{"n_layer": 12, "d_model": 160, "n_head": 5, "n_kv_head": 5, "head_dim": 32, "d_mlp": 320, "vocab_size": 1120, "activation": "squared_relu", "norm": "rmsnorm", "norm_place": "pre", "norm_eps": 1e-06, "positions": "rope", "rope_base": 1020.0, "rope_fraction": 0.5, "qk_norm": false, "attn_scale": 0.177, "bias": "none", "tie_embeddings": "early", "parallel_block": false, "extras": ["local attention windows", "value residuals", "hashed n-gram embeddings", "a smear gate", "capped logits"], "init": "trunc", "init_std_qkv": 0.0365, "init_std_o": 0.0365, "init_std_up": 0.0365, "init_std_down": 0.0, "optimizer": "adamw", "lr": 0.00337, "beta1": 0.9, "beta2": 0.95, "weight_decay": 0.025, "lr_head": 0.00972, "warmup_steps": 245, "schedule": "wsd", "decay_fraction": 0.716, "decay_shape": "exp", "final_lr_fraction": 0.05, "batch_tokens": [16384, 32768], "seq_len": 2048, "doc_mask": true, "train_tokens": 184100000, "steps": 7613, "dataset": "wikipedia_en"}
Each number is 128 + 32 x the weight over its row's rms, rounded and kept within 0 to 255. Layers, rows and columns count from 0. Numbers have three digits each. The size before them is the row's rms in percent of the matrix's.

# layer 8 MLP up, 320x160, rms 0.211, rows 91-134, columns 0-159
115:096149124158100078204137077202124129136154165146082105158143078134143166126148148063155117099124146112088087109139205104153194150168132107076124143157170201147097155138131182115105109156210144109161139129088044135171145102098096164152162133152077161138160140152131112126114120096141144174105104094128076112150115106145124142183103172125144126096099076075166150096146111124135100087139150175109035146184124125159143135123148104097145134167167144091079111124157132152125162139136141
084:102103135136082113193138073145071161128165156117126056081157144156151109141086120159127119142136160143176147140172131119093149111111118067081076125126114141117146118144129184130134135136157116155174074192193160097112179183166149113085148124115143124137145130113116088078125105226147129153141146162179109172116153179072149111148132144105137139152159104106093129204131119155149078104205122175092107161136106181150147032121173142147137142157174099096085103166125146129129165136141126
118:211111126108073127156127131113138119097171117156105130165061064124120092113083130134141162141132099070107088076083109114180111100114150157125140140043163150110060138133162166080095122109107074096147092140146126157123150108150082108086111124157086146088162078156160127140169105128120084126133142061127056196123191114147094116140108133147150111152097115144139156104111099143143093138112102074063097103113151115149118064043150149125173145136143105081092086098077095121093137115124166
092:109123157156140119130109129100111087070117138163111090136146171164147122070095136142093145166158187147128116081169131113157155116133083171163160141109075137113129147158127091096159133092147117095127111095117093145129163149131085085094134171124139201102107120061124120093174084114159091117053141153127087125121064158121130161090148112136184128178096151106178138107197090113086134150099109177128055205143109125166106157130082102142117151109123087060131147125102074176085194096151185
113:103150119122134104166087136110111160106139127161142114163117161138125100089157161144130038139122211192126122169123124052106071147136157133134129130154075141104135145080144145148120134104178131127136068043112132078055178117150140128096138122165079123091169139129117126173107129156144094156109151131096116166170145121129084090153172156081110126083165106088207095175129155147129109172168161132115139180169188155188169130158143144102061120132187151153161151124139124095099136114066134
107:105157111157165128163160129174088130115097179085117138195121167181171160159154220113138096232153114159146110109105139126101116120079169096158149176107157175116122110141163086197078132166151140137129080143105101111110172158166129102138128129168109120132148111176069095131093139118079120165210119125133121182165146113070167106169146169156131140191068195136179107138169129120112089095137143112133145128160144144146093115112126166139147190141113115140119139096127112119112112174072103
126:174157079120106066214122110127112138097150051139090169149167098112160084174154133135125115149151168166101108176119118147156111142125161140126137173112122143152077140141078167099083093121126143088186099123103096087115071109118053166107159087143097180103199124134145073113070150122189162181069084089112130158073179156166187109200120137136133085119103129132132142139132128148113093118146118080092143152160162086179140105068119097125086119138125103112132105108150100152154145116128135
113:103113100172124119106203121091095145144178215109100147104086122139149144148155138155099099167174201122045125189138146116152144121079129145149176115159126152104132148149146167148159112123118101161141083117082126163178143144106090166158134121071104110145182096163140151074161158095121069148105160122076089098121155139051128103139071090162116174116138092185147055082156113153121065069142171130119126102141097130114162110156113105121105124157137135151111116139207124129142123080122088
121:127151142143175150132107126161119119218123154145137141121149127099086083112133175170095114121160165138121106143121124137130109135123148089139138156088205130138126118112160158163112120124164115078095120086084185103108085117131194146121112078193152160155171159109131176031064127147130117178142149136126125067098146193151138152169113184109106119123126125161144095098136072200119154083110093107137110104132132062100170163106213147141111160146074110119151133139186094085123107096062129
098:104173159127149120117146067127143148134130143091107149198147107153130144108116190156068182138156106081148112116097149112103143110105131109053188153166147140067124124080200109133083120111115116104144141138165169126091163154094097105125158115138096228132075078136116116107129135112129123150163118132151093125160090122208111123104197201084165154171107177089093143099151099137133108127129107125139062103168128105116157068142113147086101108118156123096070117149112179088112114076079170
099:113101169167134136097103135144180077106157110138145112116131105133134174173126114077145117079135199102032146148137104137146124178137124179157118182100107116097117137059098201103134147085156045149171105066109119168109122102109124161117189150095118145112142125183126109109100125055129128084087147135088116127123115140123144095095113134121114169167080147114154148154120127129114105104141184178078081122129137101140161091089142115122096068169100082068082110112086142051100168111121080
109:129127089098133072151194153107084089146158155078134111159157129078162111122089110164145123154110168111157097092106130116177155081159163109115128129155128084112119097098219104202137143128146170102185173162112125136124117154094149181142123144156095136128112158182167147148103082110116060149154073132096088209136120109184068137131089086125157117173131137081163145196168096110134134113093115136089103092157119080139142114119148088144105191182094113170142139149102102065150152153093147
067:155123080153154102083115076089138118098089084116118152054153114115086105195132115144175172106203093169119125137188146096108154147158103175137147079129087113130102131125123105105128050147080111117062136162177105170124139189118172138120152174172174142082082124070165168153112109114147087128100144124162174088205134105136117109059175075125168124109093125115173159181127169120123134105126114133129123113114165122123144117153090126086106108168120104143104095118148153081204170121118114
104:127131169165138137119149157107103098102075142137137082095130064100171121111125155133112149119111156088190121135099106136172120120156095122103194126169166169120143118139185192167186065100149161171123122110073084166169115158121075098139148154149137144132207132103149064075141163112137081190138136151118099133055114061162160092121073141094181106159073071097070132090105114171103102108149146128095105129119104138137138118061141118139110078172120093135100153139150103109131091078148121
070:166164102103150114072074149126168140082100087096192135111161146119099122091134139144090142141126109107116131083169162136133133108093158131116123151081154134161145085130146126097127121102073187120122127125175091206099107179107148175141197079087112152092121127133132112164098138101118154114184089118185163111166192089120112154100186103086171131134100045084104114094080126132115121174067181162089088117107132107174106087126132113132104053110111163079113188150174110144148123174118113
090:151157160175134143157137094164119131177141058080216128118111080129108139112079111122130105083166170125101118127073103132177132126103102091119120106145072092110199105130046167178106112123110117156107141066089086144156178136133125148126116127169159141103207128140139109070074137157133125142129185086133112146089143141088082166135167119099108132093171074091126088166138128156134106121159192173050128133134127141182156150057100130127138110082137111124145112179145155113081146095128095
096:136115140153126096103068117157052089141093143161148146150137167166097114101122122121099132122099115063109121136149145086123115142194101148138101178108137114084128126118130104102131136083135137170105165077095173098129145126091110169114109172095110187168255095078128186096146104123129110137113134142163067123081129137133146180135062086097109119077126075134110089134162017152122104136169127131134107125139120145143129177118120163068083123182184108111109134122136115141078128103107155
092:134150152102112160099134148123132158139111145053118091168133122128157114085097118101154184157093130064076113115119146138200115145101107088117144103133113128123156095127156150132128101118166155098112131140145081142187151190092110122089163085143078135163152160159194147152148110183106119137180101090089135122124136119122209135160155185149202063124141167106110106108090123126108142134125157042050069148232122167131136172126120137133146120145128159113164136152094122089204131094114111
087:133055132154133159118195136157105114141096140147184138143117163120191115148168133151160104160127148105127119131123162139121164161132164146087054147070101115200113128153129123173186067053156136102116129165176052106105132091138077125132178134173105103155125103104065111116089085093113150131109131171141176154122099184062174158183141121132143149115103173079145105128126170156138098157138176089119138182139145089135102095132151088149123118086155116107132179149130072121083176105115075
104:130166099156092167162168159140095068115156095083150078208161107219127086117088167101170157115128069127132116098107125134133090109134153121140152148110164150145134089171101092196087118079106104121117123096130129108148143174128152090085124138152112118103113103158093086116111121171102132090109129109161104199170103105126172151114108094178138129139124135113223161102164115150157152112177073094121106130117139101173112111129101109252171152138164093114134177165093102122125149101126097
101:116083116208163155103126133099105119167142141129122108121159111184155136147146151157159170123143148157150128118139167078110161114161112143154203175087146098101178148079148147117094203143128122174135098127148171130103146191135091203116166092131091193119191114174128133115112106101134110156119068166106072066171075135131072144112051130144096111082103182148170161139141136146118106083116170179099116075134158126123170180108129125130142143138138115130158054148170140101123111090079144
101:071130157118080157108088143126128112182122180076135178171142138138103152135060123108208089110162119096123107119087143122157101139128136075109116157115123051130189168099129126102072123177127103112125146042156115137049119135153122136129130122159105148119127188136124103181137128178087190097150104145140115185126193149143106141087139128145161178116098146182169177191192129148149135072161140140121090098188112162168136133111175137164131135177132100080126129098121084105153154138129096
087:114141118171104055159124092131084132201149089077123076119118096113192151154091136163095086180092182076133082104086176134120112090089100121141175145106094172158147158115142149143093110109108122159116133117139143107164180154154126150096072133121157188140134127164045104137069093142109095146166133173093154141150109130115133071173064082189181103121164107136176159156114090094161117064099121112151100145109079120124119136124159160171161124086158120126063137105122110155153175137118133
094:079071152105123147159144159136067137177103167153125192120112149122110174207123159127130088117193160087139115177166164119143150137160118162118085174058104122120124140135127192103112136150172132111135150103124167115137119119093145185104154175161155102138065114166107136151115123184138169132130116104078091163163111126115126110125077145151148117152140164165099109205167130148093120128152122118148106153180165097131141090168163106103155125131135141083046138117125168102102127184043034
085:126100125103085160170138070146108112103116139111194146089177114167078123186137104126139140148105131108126147070170152088155146109096165097119109138093130081168119127081104154112141147074153107155116129100158131101134172132134121178081135125103156146165149162136055117135056098151117053138118091100135150156146091100100113098115092139149105098118178167108125108165180144116097083116108101172168099104193181128111192082217157097175086110152157166099117091093143146131059136093137064
094:169171131138146136164159102149118154160146130088065047110104081140065161147116158120129084154080073150083146108148208117111112115119093123122136177063146099116134129139127186115178097160147140112180151080164125081160125190214089116056189042137119084111150105141140095154090097099144149134108114114107181144186125147126112107088105091125141114096146079099167122172126120150120083111142100104158128155145104101136153099143112167073118161118144178103154127146168148093107150140123084
072:180143109163057121072119095159106145121135104113166150130085116083135147096143134090149065115072111120103097117128125215116098166156162146154130143051159105118208148150142134047117171095133162125109161131075070162095161109114086107163112081124169189153105159191140146096061113117111122173099148108179121167088137124105130138179145162089166164079102096103112145133101146196143122114067136164113100098132154083085096119088117092172140123112125135101109167138124131111121136090106115
069:089143129169156125112120106060142120136131081147069134120124133156102131177080126182135116158110113165099151201157067107135110202135113112168149116099123146123147152136148101117087058127100058152099166079154147092145097120124146103124160119071162117133145255147170123109106126187103188167150112143089110129139133172115133151104112128195128100123087143105125151168123106120086124110134155090062096129181123082137114102152203111142141129127102119156056178149154111072142118132146137
093:128160096162131080146087112151126162143173156095071043182172129136104094108153167206144130177155120090134135131083113145167103134125172120098160144115086105124126101082126094107087133148151100172148139126109134159099140137104174120094094164137131135094108089181141157100130242154116123106137107117118129105134097132098137114123125146239207125155170083114109106135111075127047177122116174155115172121119127195102118147098182102153167141080106138155098142161114127172105129107110131
069:114057137082119125122108120105124158205114151108133144168152166136090154133139120056092113139135191153128105135148134067127143074129111121205158113128142176131131110118128106167137126148097114150191148165176138090130080135157193146122176211128089083110089160134083127136083106100137115120168162111040096108156155097089113114064097120179126076176178112099109105096151163167106133108098102118175145176146059130147120116108165173127157107142095120177102138145107072168103141119088123
092:184136114167135100171182107166118100156155127188160113168141111123140093133133184169144119215118136069147144144174150130108078080060154030087118168118151147180082129134136180139145180121137105092104125080134122102163102090155114150147134113129124098178129135163136128127118104114068122144118054071110117109123130108134125128173087126072117075113087107053120091149163073145115156156110168126140120131110129179165160136151160112151106152166111153139129192140118116098034111102146134
088:129101123080148135192152141155148114130115150138162124085133110145123103107085105111150153130118087195128138115138070153128147134140106102142111121141149134156065107083134129150127134111123111125071127133096110108131142095155129156112187117169157180076131146147167141087055062103056141092152157121070057140142123150090162095124101128139159070199153105050089138107142121170120115158123144116165100184092178116123183075130113071139096149142141109038075155137138144072132117060066149
097:151134046166084165167109126127116178077169072129100105156107040086121181092121136127153105103097118125118128158156120188116123120087139155150139160125123165128097101049117174102107089135117104110132094124145133145164090153182129195102150117142102133117156188082107130112084138235120171156110105131101143123115134133048145127134164064173140093131126185075137139123150174163086115144103150136051154130149121130177172109107192133126129091124099110121122095132100121155091088111091121
099:192052124119161164070108132152075110126086186137103131118093087110098087147124173088190105087163157101111067152175167150154134124157142168065145160130148169151137167169128161100069166082131157110163119133148072158091120086112126141155161149105159135090165085141128118076068102090162147136079091055162149115130134127138162128117173185107149120092140114115160061128116105172155137109095095109170120194170129088124162164134123116075113134160117159140148168131107104149118112077114172
122:085071105137092177087089174122095135128104136068105087107135119109142202134159147064151151127089145108127121134103142109164103123158111144131120103130159119135142138080178136151127150136161177117151110180098120174144119143162132149103173132083130130118159100125125124114158154076159078091108157095054094177185124149131145128173095216191120147123132120102125112098139115136067101136142097125196064087110086076097105084143155044154068092127169088149130110136084123138140179169118188
101:123082164077135055132148123111145140069161097135183164100150098105104159150106087078138171107095097136169121118153124127151128171125157061118140192129142159150103179120145077170116163198170133105114091117084084162180130129139130105119128152099094125112063129159117121146146081115085130153104123133143135084129112105079114151095081126110128151098139153157171040119159147163132086105097109119151075116156114074143150053141128118067116108117132081145190084136185082102069197145135149
117:116085161123159064145173134108114136132153166126231164148159053148140121137128144098125119141065165069160123079135135137158145158100121153069111089158100133163082129114148073164143153145132141139136125136119078111155100113181123150136169109129098134123118070181137118136062079095134141144096128038118141100136154117095155111130129123153146131131087126110168149072181127104106145161119091188064080149146143139185100143081101170175127090192168156090103099095092159134060101102132145
097:164154123161122166123164161167168180164152122141163102144080082152169151106087115136156136171039120103187091139103123155087145174152149142177150111129102110137138174151170124124166113118127147128134107163156157133085132183138084133154159166071132079187163160157111142115119088113132110178138104158092101129188086165142144064143158168132118076141126142088143076130157140153139172132165133053180038129129149094218132139137113172105113113134148057128114103121147121092145160113083108
093:118168125125159105092177104199119109129139139100161122167135073154156160131105130144194111126092192065140136118123076157112178157028103112108125107098151117105125066111136115117064134122132095168188150112124120089124110090082127153095131126119144120124167175175062094119144131152164144112157086098142185179114163151101167093140118175187114109138119118153123122200105116130128172073105116120094117151195158103158104079125120081171119166115069095121059078118157084118114135108102140
104:122128080138152113103154124145137120216144097171124117171118127107083181116155105151128107129053159152090106117111179095208105107105117183077159170116184139119106142134193129122199179120140137103101149128162189052140131094152144068129129141145111120171093109125167056186057117099110090189086178146136112086087108175151096123108162122122118114156095154077132128144147126142131120121196109099099092161148134134135124142154116109146092081167112111174189127126177134136096091147126135
125:121126121090125174101129175145036130182155150156121092179101087098127138167105214138142086124079130122149094088139104077138112082122153062089130119090135082107135122071113098109130152121113159112170087160152117153065112100131136100167153062122119091141125151160159167143176147128104152167146094079136087183096062165141120150121126198122132094161109123074146147107134083144130118127172126102154176103161078159125176082096164155113135159139090200096120136112115147145108141065074144
124:177145106126137136109119098223138114146169164076074087168082105155138143160127175113150122171136161152123106137128079117086126114148071093143132172106171158129090218151120114172122086179130150150139155126110144196079111166085176111132105153136109096072118078140041166153170107131062162138148112078092112167127168188120068143122159131101095114178095164067151148092156139134110150101123114139123112100108106109143138113154131082142110160142098152066079126107145142091131146157090156
108:121104100137125146166120150106086121173181139103200120130120070143143133100083140102131146180081093125137127116161126167130134137116175141128102069083118118171156176096152154158148120146096156147146141154125159148079125116116120146136153147152149107131122125136137100149118133207175111127184117098107052178094170127078151109130121153177152044197138058198109123140188064164101140134193120162142096116124137103151125115121090139140138095098069065049111104171108152169119097070114105
091:109114147116130151105209108156128088140140158132111099111083149109128100154154129154131117152142156172117120125168154182102140156161120090119146159096119185079130126080096143096116166183145118126095166086113142122080115092207147123007155132163140173112091118117158109143097111154112154162159097154114112166167118192092125133140152164133104146214130110165116172155061127104074109091177060136147151139168166144159115064149164147105170143120143175146147151162151080121148195138117163
# layer 8 MLP down (transposed), 320x160, rms 0.193, rows 91-134, columns 0-159
109:091163145143147097112148156095149089108130133155075184146103136173084110132165146112177090127092118136131114126198113142101117143156119144113110135172121191128165139172139142172152124146145152116167153123108182140118091105089082116138169168139145102130075203125169148143150164118149157159076117155176126117111156058100059114165164061071174158124052122134102227103169113150226098104142157138105138118162073153142118162121073164118171122134127108123084136137123121164149100146130095
088:116098140124124136108086149060078148048139177124122155128180192120110136105150183114108145047111199165174129113205100125105093114183105130149117134152158100111214123177102150118090118117094176151147114161176122086092126083115143148162146118157148153125082143123157146133153125158174115139067139152191127123084094110097136139128120149086116099078093133148062136124102195115190143100108166155142142170091066132098128145101178086083104176133157116154145135152125157142113140141170120
111:112102162135108163099111138106217126085103100107149151151153138094162135131153136095160150157149057117163120105107112148192108131075162086165179191104186109068144087156142106082086083111129127080108150147154141138134066097113173183158098187130089113143145100143128187173057121142199147134165122157178049079140098144103115125135102110109081107126106113186161141130124166107139122092118154165134152123172131060135135100149117137169071128074161160150151141159152148119140129111138091
097:125130098166074106109119171135117178121092102174138166144114112182112149109152185175156119097095048183150210111094119151082116201112185091084149118090142155150122110118126109169042115153177131141193105086139155168132161101079104084127138162143166134127145141126110140137119141117112126116124124146121125090106157125057099091095169134074121106128105147100109144107146099157121151119131162179081082160157128129123121128105149102133104160081073152182081158101117101083037131116068101
119:119167113113173056151074152084191163112111140120152117088161123096071101114172124108161069137114126181189140177165145146080111125122161098168157133089124074132092199115102112171097076121143118122091101106111141152107189085139181076119119120130106084116117137144124163154137131107136118084112132119145136104098131151091134114131255150146057151076183094096096134112126130131126112121106135124146122073137171151141127141114161193072154115138130123154159148128119207118097111165150145
107:133161064168182123083154153123163126192124099112099093142117093101148028197115136107086128140129129119112175138125169142171044080117168119138087124150175135163163109150099136119128201150091087094118109132110087179155156106111146084138169120161150127146100159104141110120165099105141141129096079176174152130154180066124132159110140071085131172112161114080085074131100132135134117138129166134171179129124149075164133112135052122086143104093091107082123079121120141076075118112131118
114:152130076114149066136177099164108171137182117128106195170152139096165083143153122190110146161149097137107255134153102156120179167125112154173143113170100120096116071133128131060132148160131108135133110148082080104175085102088169163098143149142140116086171158126172140125090172115164111125110156123103151161111129137134155118168122106126061074122107133128068159119135144092074137086143161120119138142106169095113087157095140066116175117105122161169148144065107098124133124110131138
107:121160101112098124131130192079152163129160128171171165108182162157095104129163179163097142147172152101122170130136118162172088086128172121141130132146095124096113105165142090100113095107067110145125148180125106125165123104088127159157101143102125155140222116193141143097179194104160108132153152197128089053053087088095119143180125076141101166083192151133103129127123095101124054139128154140091129153123122135088149157121175114127188152088092138147102129193139137102147114099163144
115:140179109198201148136135178120143145167126069054126109150156151110132071129142118141142114142138134110118129162086115119120152094134131063142175089092119189117085126107153119097135098191150098071150134077132164138165107222099064147109122153196121144194123080143133158132109143017106126132108101184086119112097125118139108105088151128098082153108128151201158122134109129188156154126126144131174147129053168111128181144104121123154148135137111098139142113172143139122082123127138095
101:098147133173099073129134097137108156151074124112107158160112156060160187155177155119100115089084115120136134122139128145121154141116166108085139152128086171185121167083176118189129116123112114148144156160095076158138142132171056146194112151104108070153140112093114126105113116148087093112095150118065162162110141126090113157158110154117100118110121101180064123129086188096115078154145142204089132199207142152041143149155092132156102162092165112183127140141153105086157121131148134
100:132157132121109131140126132136141119110086166132160135144111131093168154131133141097126095017130146123092136164139156090110113113131126149134117112098114137110125111085112124090143150136145117121105148102064156117123127063126151136132207082120107122130086134144192168179115093038159105131080174111110112122088138128158115118160052139087141110119028177136120166166118155136183078110125137111121158091069166167109148162028141129080091116151136180144085168119098160082157149198140168
110:109161127084085113138125161137074129071089108093129119099120080098155073179102141131170083114118104117158056095105121141131134154164124094049164138116103155098107127162165144112180141130134097128103120149100183175132163123062161171135065111124119107112146102094139096148153056217116108064090123183079137114099119088144107076078096119108116129144143102172149124162101180119145118169138077122133077043125168095126099162187122124098084166108119141174146156129126151108099095145130148
075:147075161163120193156135111130137140137174200116164119145099151121159160121081126130128063155093127097141255129058132071102132082085143107129066142106160174144156092158119144113134187110135181145158114105062128129087133139127104118104112121126111180098145153129080125125115088094069167087163092128117130138092150145123157141189106169139125094133118119135118103165125115068175120152125119167136131150103075091101153113114155087164039158134098100109100134126120142124144136113076103
103:141156098093185065144139090184157161180124183131162131100128149126203133080126153106154148113125088147144175171120098105123162126147081158155145102141032142099167144120120149090186109183125144139097153166089129132135113121148086124107101129155126118104088145192088105112126106191104193139091076170111099066119106146102172078104112146132116155114071072142103095182144116073184139105140153129075124160170159103142042114112110104131089176120148112143144106168139175131122135128159105
079:103099140156109122158154130101139052137150175163088134136072063094163169145093161179180110127142162117116255140120146068096127129156128145125115098155096097093083118107185113180101154157165100116146168094091128098095163108138129078108129117191125154144160109130101152107121092130124101139124101072123104136117086187117101096148086156159091085129135190138137129156150138130092147145172094112176154129146171137088116150116099135063103168127162101114119049134116120135128151078135101
091:122216168182144107135144113110149160117204120137119146147103096107126141150125109198167105117151127136136209174098064177123111153130115165120145110192097076094120156171122120138138140169125090113110132155094144178131045085099112161118084145112153132166137110145120087169137184131087104101131123117133154085108160167191138139126141145085127103089191106151088131065084178124096139104108199137147149129148184168117128087099139174126193081103136156156158158144179144147088100123166123
096:107118129169092093030105115119154150061138122111150166109081177175101114090149122089141133121094108146108150146158112133166180164110102124144138083092147105154070125093141068118148104155161104189088147143103109122161106171128116172167103188067087168145189081103149170115140163154149181113164124161175081174126096143127089125119168103132099189177085144139115164086121108078151111098113141133057137102152126132143173094159161129120112146085108079163090126070111150122064137132116156
092:188123086138166130150101135136177142172128114156099118158124154088116167125115060132136166168144122115110255118174116182121204069167171118098100107169147130112140126133095136125140150106154158126123161098146133156120171108117158107089127155208077087151074084125145137076091132063133162071103138074080114097133110088152130119109169155137116087096131131134099105184135094104120160123098109114113122082093139137165111142142119140050157116147129120154140121081176180101108108094123169
089:119114157073144126135131129155122144094059117139131141123109112110117128137172093096138160092158142096163146161141121150071079068205140121152083114144156128138200155148164091132134113141160145090145133167116086069131095125139091079145063154149129132176145102070092150142159088154092141112090118132152131083089115120109110147063142141138081131075039183110114171115117163159217125102115142186119150138093166132166099133145105131085217083058128145155148150181165138146114135159121111
105:129177112110113152161117103099085118134084092074121133162126132128096096156139095105124169080107120098133156121150137128160079100149158132183121140141113142187117152144148079188093079125111146032130169164117060101119166052117135084129154138198147108117151186167047123135125124161090158128089127161177110145137094084099127107109082101111110131128105130137130180141131165118213191083139098104125090154118115091132091126112096118138192123115105109165191204144155104160146148078151131
103:131097149176091153176116165096112180093072163134143131165164132125172153146152152148171138156133159170162119088122114176172125177136109140151104149122097128144168164092126151072109106178148134215125057146150064144135136159182156163147094148090207073127146137135150105114083121099158125120137146112190131175157115121094170131124088058137105153167128066111130156156131178192110134132069156107111147075129071170097159101139168117083115148115111179137113179143133170109125131094138178
102:105108149112108145164081166187148127090119152158141063090136139106155096172153134101074111114151183067145085077091143086111129117124160185179111118071187157128109134134142115110091176190129111133177108165114144128122092084149158180139143121138111145134124133164067151159086057126143142152122155201149157108202132120173160123087109151175091086156107099105119110088076127092165119153146103076125144141192080127145123114156123164125120156126063109150095094093103110158118039128148120
092:105186121178149111086102221188131121078119145076160196105117115184123086157144166115133141115118120149145150070126061130156103154118130105146144141136076087109157095124112113141069144132161144078126166152089126100140127123090092186122102129101160140151087142155172129124101080135110108125128137175172145163070089101128113081130117099133135126137167078140098151061133117124242168138094096125146160115117167113084122140122084208130147158082160125134105111156104158126130101139165208
095:167091105122116099140136208134147153148126132141179193115130047128170068126132138127159120135148050130198189121145170147092124118134181086115128118082173156089121109125126194034091107098140093095115169104094129118153141144162179094072130177131158123060112140156123085111052140140147129124130138129140116133157165107112081172095183139113152185159124120140075149143097095149115126143151193126095179100159145080140126114146152139113170116134137156149131155093189163079129148127159116
089:173159122150110126079110129109097153063136156145125164165067146044077122172201122124147104098122114140136226138133132127119145129126135095145115105105138068127143138097074165105100142177149143135117144139113133158114127074093185112076130101167095118204127180162154102125107131096129115147118121106206174093147103126118137148103128063114122157091139121149124181095078187059019161134137133161128130127164142103096142115139141141089134145121175155046118117123091132138122153123126176
092:151182133111115183121160138130123154122112168137144059142103078088114190136137159118103118121090066174131165139182124123218085065200123090182123141092161076088140143109130154102174085135146113117068195105141117107089144136147118106156127148126166079166127159182116108185114147106118142144024105118100147151130123100115106166147163124104122142141177115170163126122182137115118095122074118096159142122164152092145088070129081127113086181113078088146175159126139168095120126110141137
080:097102183166149190155148162139176101093145145152098131090125130152137105160116171161138173148135158111126222153091135078097131092135138128096098111202080108150100100111158132163117156143137102132114137148100151134134117068151147106172142170111163091144200091127088092128131139129131074094109105114074144149144090181077081110103086130130088122133178167177129116127157123058229146096215120155129162163143155133107149131169135111098114130143123073132090124141173123132057092105093107
078:140100099089080138146143127204111143146072122190153165109107098108161154068116114116127115127170115096147244097116154121121175074147106143080151159185190109122139143158089114154112108118154123155163136103129084157094180138129115090092132099207140180090138128074107138104124122065154082103135168105122121123134136152200134079158129161161143058118091107123120130123117150175102140178091083108167160106079069144138091122099079095134101130163169168100128093117089116154126107123113092
088:125089134089128152124166148134111095113080097111145164085121097138172161121098157085109103056093140205106171149151131120154127135154062125127115107114167168119142158147100128143187112116105125128108094127119130126125087111163108149194107107113112132174097136104139142165150047129140135140144132150133115144127118113165126149131147109069076124080032112186248125047148165147194063171141107092119088102149124124130116132114084148115079128180115114096186180119127143071143140121155147
082:146119148157105135177102164114129118107160157192165129147090105137135170141110140163220194120144083156122255139169139138114127167135144123081142124150097137102102093099128124136118087163145147082126137089134153123122180101129149121123127091123168193094103129151145095080096119140120126158149086122180140108094148136133091128171078092094178110156094177096129146145126142156111117131185162123124139101163172118153122114103095130141141118166144142092132082086140092160112117136107117
093:185144140136099158139146108153075080135098127112134101158101120149172141043101128128110081056123158103159132132180074160129177071132139112107077123184123124154102167102142129147195149148149109084107122167149124152164225134147135123112125104155153119068145113083126156126105171097151066141120187128162165085084127145140131147056143082081131184196112110138121138121100100121092148170085087115134084111127102161117136140127128166084144095175113122189188120117133103146084120094131066
089:077137106125154130164071191156214166116090127138119160081162121158126122142130133126117145123133092174144205180091156176112111154118060118149127052167138165132138189103121105088118120144098142160058118110079117102109099085110137127166130111094126171177124162089122143109087023149177156106114175150147073170104144142087096110132121112086146117148105079136072125094171188130137131093115130129142089139143177159074106167117146164148084157113146106145174144169155146099145096124110145
093:156136072113113125169077162169116146095116156086077085125131130055113158181150127180122101091107144153102220118137151075107111107111127128118157148208188120149122134180108114088087174186091096102169087110152096040064143151146087113112152134159110116140142113084094178161157061142172141133119138123174130125138135105178110139189130087148138088121095113090107106160131137116086184177083131200122148112073082126115122153117127158149145175136105139098143124150112131124128104091125160
099:125127157136143111172113148127167067149086105121048168189126106093136139151106096144094152132122135176110097148120130159131162149159112148132053129116062107121146094168115131114090085054137122081062101102116130132115110061118141163189117151114132131118109159125125136084178104135124137098103138118117157104131133140104130185124122198102132142059115048156160127089157162105255120094099143154149067108167156103118079093110130130158152059130116113129160135099078121135157120117130136
108:102145129131127179151161110108123162140122116142127154220113141162133143159115141139150112106165148171078191142167139144137108096133089116101119097149101109114103136187162122099140141124158073113125178089122145148175095138094129145180083163107186119106149152145194097167131216095115100101124072086109127113127165155127096092094185125095120162109169132135069069083105110085104104093115200151138102151117136138179180119116144179071150060083146205136129172134157115155083148124101082
105:129139135068124103070121144115132116116156109150114140136172164088133122123143133046128153096103107183118088094165101178169097164138061076150111155169100138153149137127126097101205100193110145156052097213109139157128119114080112135139097135072128088141054185107141127120134137122159130099077143156150137146142100112170154150061149091107071157151167096183136138102104179151156134093084142146128133100087108149121161159162141143102138075079110129155184155112124147075153109170177153
115:123152154094106114130134162123166121150127107091114104118126091171078093175108146141118060139139089156148114120103118148111148137111105087147131118098129125096145134083156119130146104060085109115098131144134106123129114123091065169089189126118093128076082054156130103092117190097113140111178114104050066085147165160118095121111120118135106170105126105113095057145159223088060150053078136083146144099098126114151099162147142138108146122083103142052135155156156146077061114183127113
101:140152125118166102135140175106129135141135099180084089119179135082093138120139117077118149089082094210111127126151087164147159140147065084137128119163060080170114138142089066098202131157097137092090119211109131168088118095066134158133092156094141071152088148116157097173178148139204093110072112134160094113135129140153168146094171124106129168138195135184073114122125133079143154106084136165128156108116159167134110132172145127089130085110153125139153164138122192098128135142155153
090:142099144085148067134181093184189122088077088196136143172130119185117131133158111107136099134118088174172117104149102161077180150154091114096099109109094140079115176159065160128165117111180101121161077153123127160172086142106193051134134122067139129138074104120152135109096111135141137169165177141121099182162101099123125114112155141144109123098097100120142062099105140133120147143112127158114109141106118143085147143147092064119075065188201117100128070171129133101144091117102148
103:137187120127165138080119126147169120122110053119166097142129161058063161125136147107120126131140152191128125132097094126160150164144079110152130144099137118134168141118142110149153128135175103164063131095145155130117149072118059132139110129140167061127142135115181087163088128088156125093090180133127130091091066124160189164102216102157137168153129116164129128134127205143160146127182139115151115126140119124162125126077138092114114115155089056128209138088188187080120140100174172
117:131108140105121108115133183150129129114109146118087127110145155133087162156149140159081066102137171085142109118071088083124128129162122169161155116165097235160198095135179137127154150143107137166129093107121065136154115085122077105207130135123104125164078147091103125096127105160102089125168092151125111106176130115188124171133159121086160137208107177125172126112093130109130158134179073167171102123114157081162109130137119036150160192097092138165128108123153187168126113136150158
131:140158136139206098137121187093087129138145080102104096117110088097124097093134170103117172121144191083120115147176064089143101125110179047166092152137161147158134146145119106147143099163141115149110153076118127136150199154121124146069148131143099109132121135102111189125128144155059147165116183132108135081105093126121163176152169096134176128122110119125115132058138168133117122088145149052106120075092095107075168117168094084154207126138104140141179131043095107118122087112153156
105:143107138131171145124122126063150131142124078115169154127120107101091131099106067112105132156119035169134135130215153156062093099167176183175158081174153195148140152117088117147115130160132132126073095119112196083136099068091088146102148116151143099119093152084124136130087142129213157107136166142130105153077087080114124158132185134048126122159119075174160158160103112120099129139164133139139129129120145112121135163082107185105120101155157124101168115137098148152132065069111130
094:112148121157152134136176176153124128105064146159125114108149153118143154105089164141115110165165110145140214148120146120207119105126118108121059164093191075137077134126144109077145153162177107156169161154145146143124156150164073160139172174135133113129169112170165152110066126132179149129123141108094103172122147129133061136088110154078128101158046107175105142197180160171125184115045159144094160137102112189125172092122135100142168128161153133110096137147096161139112146179123099